From a checkpoint of a small transformer trained on Wikipedia.
Architecture: RMSNorm before each block, rotary positions.
Each number is 128 + 32 x the weight over its row's rms, rounded and kept within 0 to 255. Layers, rows and columns count from 0. Numbers have three digits each. The size before them is the row's rms in percent of the matrix's.

# down: layer 3 MLP down (transposed), 1152x576, rms 0.0245, rows 1145-1151, columns 432-503
# gate: layer 3 MLP gate, 1152x576, rms 0.0319, rows 1146-1151, columns 432-503
# up: layer 3 MLP up, 1152x576, rms 0.0309, rows 1146-1151, columns 432-503
down1145 105:144139108121143078136112129109141128120117118150140127131177089214135164098100168081083134168144132213177133205173130187061155134154124089091133137077117128120078120130162143164124115145096091125102172171110149159096
gate1146 093:126178100088134133128216158162163140086140173107086106108143113127127107105118114139132183137130148168160140091133176156178150058126099144129106186173163122138152130132175109139133148054142138132151174119130145183111
up1146 094:154115189147081104138097104119136125139108120199168117157075189135119119163125157192154125153163095145112125126183126142124115180132153106117126102120096138136054119132119160119079159167130130111119091161156105155137
down1146 092:133156169133139161093115132119159121146074115098073162166122124122116100117083122149090159180083162200171097130170097125112106085152129093099132172146153153136152105108164130120090185111165138134148163106116086115120
gate1147 103:076146139137155121151127102165193102131112185137140173098103185095117122168123140137149145127162057138127125099206112087147162167137170143146130074192135123166117095159110067115122142157138175219140114113151101152135
up1147 104:134090158121086130147088111149114186190145128119147154160147151124139114120161113127172099077089139137087101163157131106134164097089150120125152106078142132128196139098114129112138062202125144139184134163140118089123
down1147 106:082133155099116154108073130135158135140202069158118176158147145099060117199149091171116134148168161130100134086091147156172115111107136147145101070148139130142182093137093139097148085145131088117137119110117093128064
gate1148 114:115146119161135089145184086174103095135089171129135085095129145143156121213101112124149113093080077158135192079174120184117111063173083073100163123113077147146157148162078127118131104083124152124148205148115091183121
up1148 107:139151100113144105063130108142180091125099113173136140058140124160161103159153204174153136088163125145149140118106158090122127164156100166154065089147120124068149162175144138076149174085138090135164122136165133126115
down1148 109:172177113118050107137152114143120146147155118106144104114088088142162160180113152119166134135076115084142092041126079108102111109124113182134065166154161104145124130140179106211157145120110118094167093146122143081197
gate1149 095:142155111105154156074098146140117152126128123104130088163146130089103116133155089117158170120146127118147161103135180179147102155137145117183095148159114118091078127162122100156121162058125145121167167064163200093125
up1149 097:155154132088167132142072148097171102092160079094122165148126149102107114067144097067056086150131118112083153172107206099111128152119130111126112159130065161154135109170128193076169164100115120166138134167168119097126
down1149 098:142075153118150123111114087150087133124137191083184149131092148086125103147130120135208183181119107173109107089073111143109148192161114129101112145102148132085116149130119140187106176159095157124135130110156134170151
gate1150 100:119148140088131136142139119138098143136109163130111102157130149102145121112110137104137178109135162143119143125112116083102171092116138112136172129104111165086115165137064160155177175077138114109143145109166153141161
up1150 093:092106126092138153130102070130119153126140147133042121150160120133129064128131137088119101087125138133097066195086124156063132075141153088133198170147124158108124161155130129125135134102134173130083119163172125113150
down1150 095:091065081079097032160104047126126123173141124097151138143115060125159091069118096093107133054099134151086111129073135150060101138109121144115178176099081160187119189090155120138096145144105113145120147133134137107148
gate1151 098:101174105162177141138082098125149082132119153177134090100133083144141159128157222149193132125108138123133115108079101121076194178095113113101109136134147153096155094170093083155110168107153101106170100141139148125125
up1151 100:121182173144078133219065130134078112176108155099113177103120123062141100151219168126153159113088160066146139086176102138083111108160101166165105136126087105123143133161084135158100105115141134125152107138167106121161
down1151 101:117146117152089115133125139200109080194136106127057123081168135097016126138132110097129118099133135153150130122173123093101139151120139155106121120161136149171171114095120124112107179129092112099099101141134083167129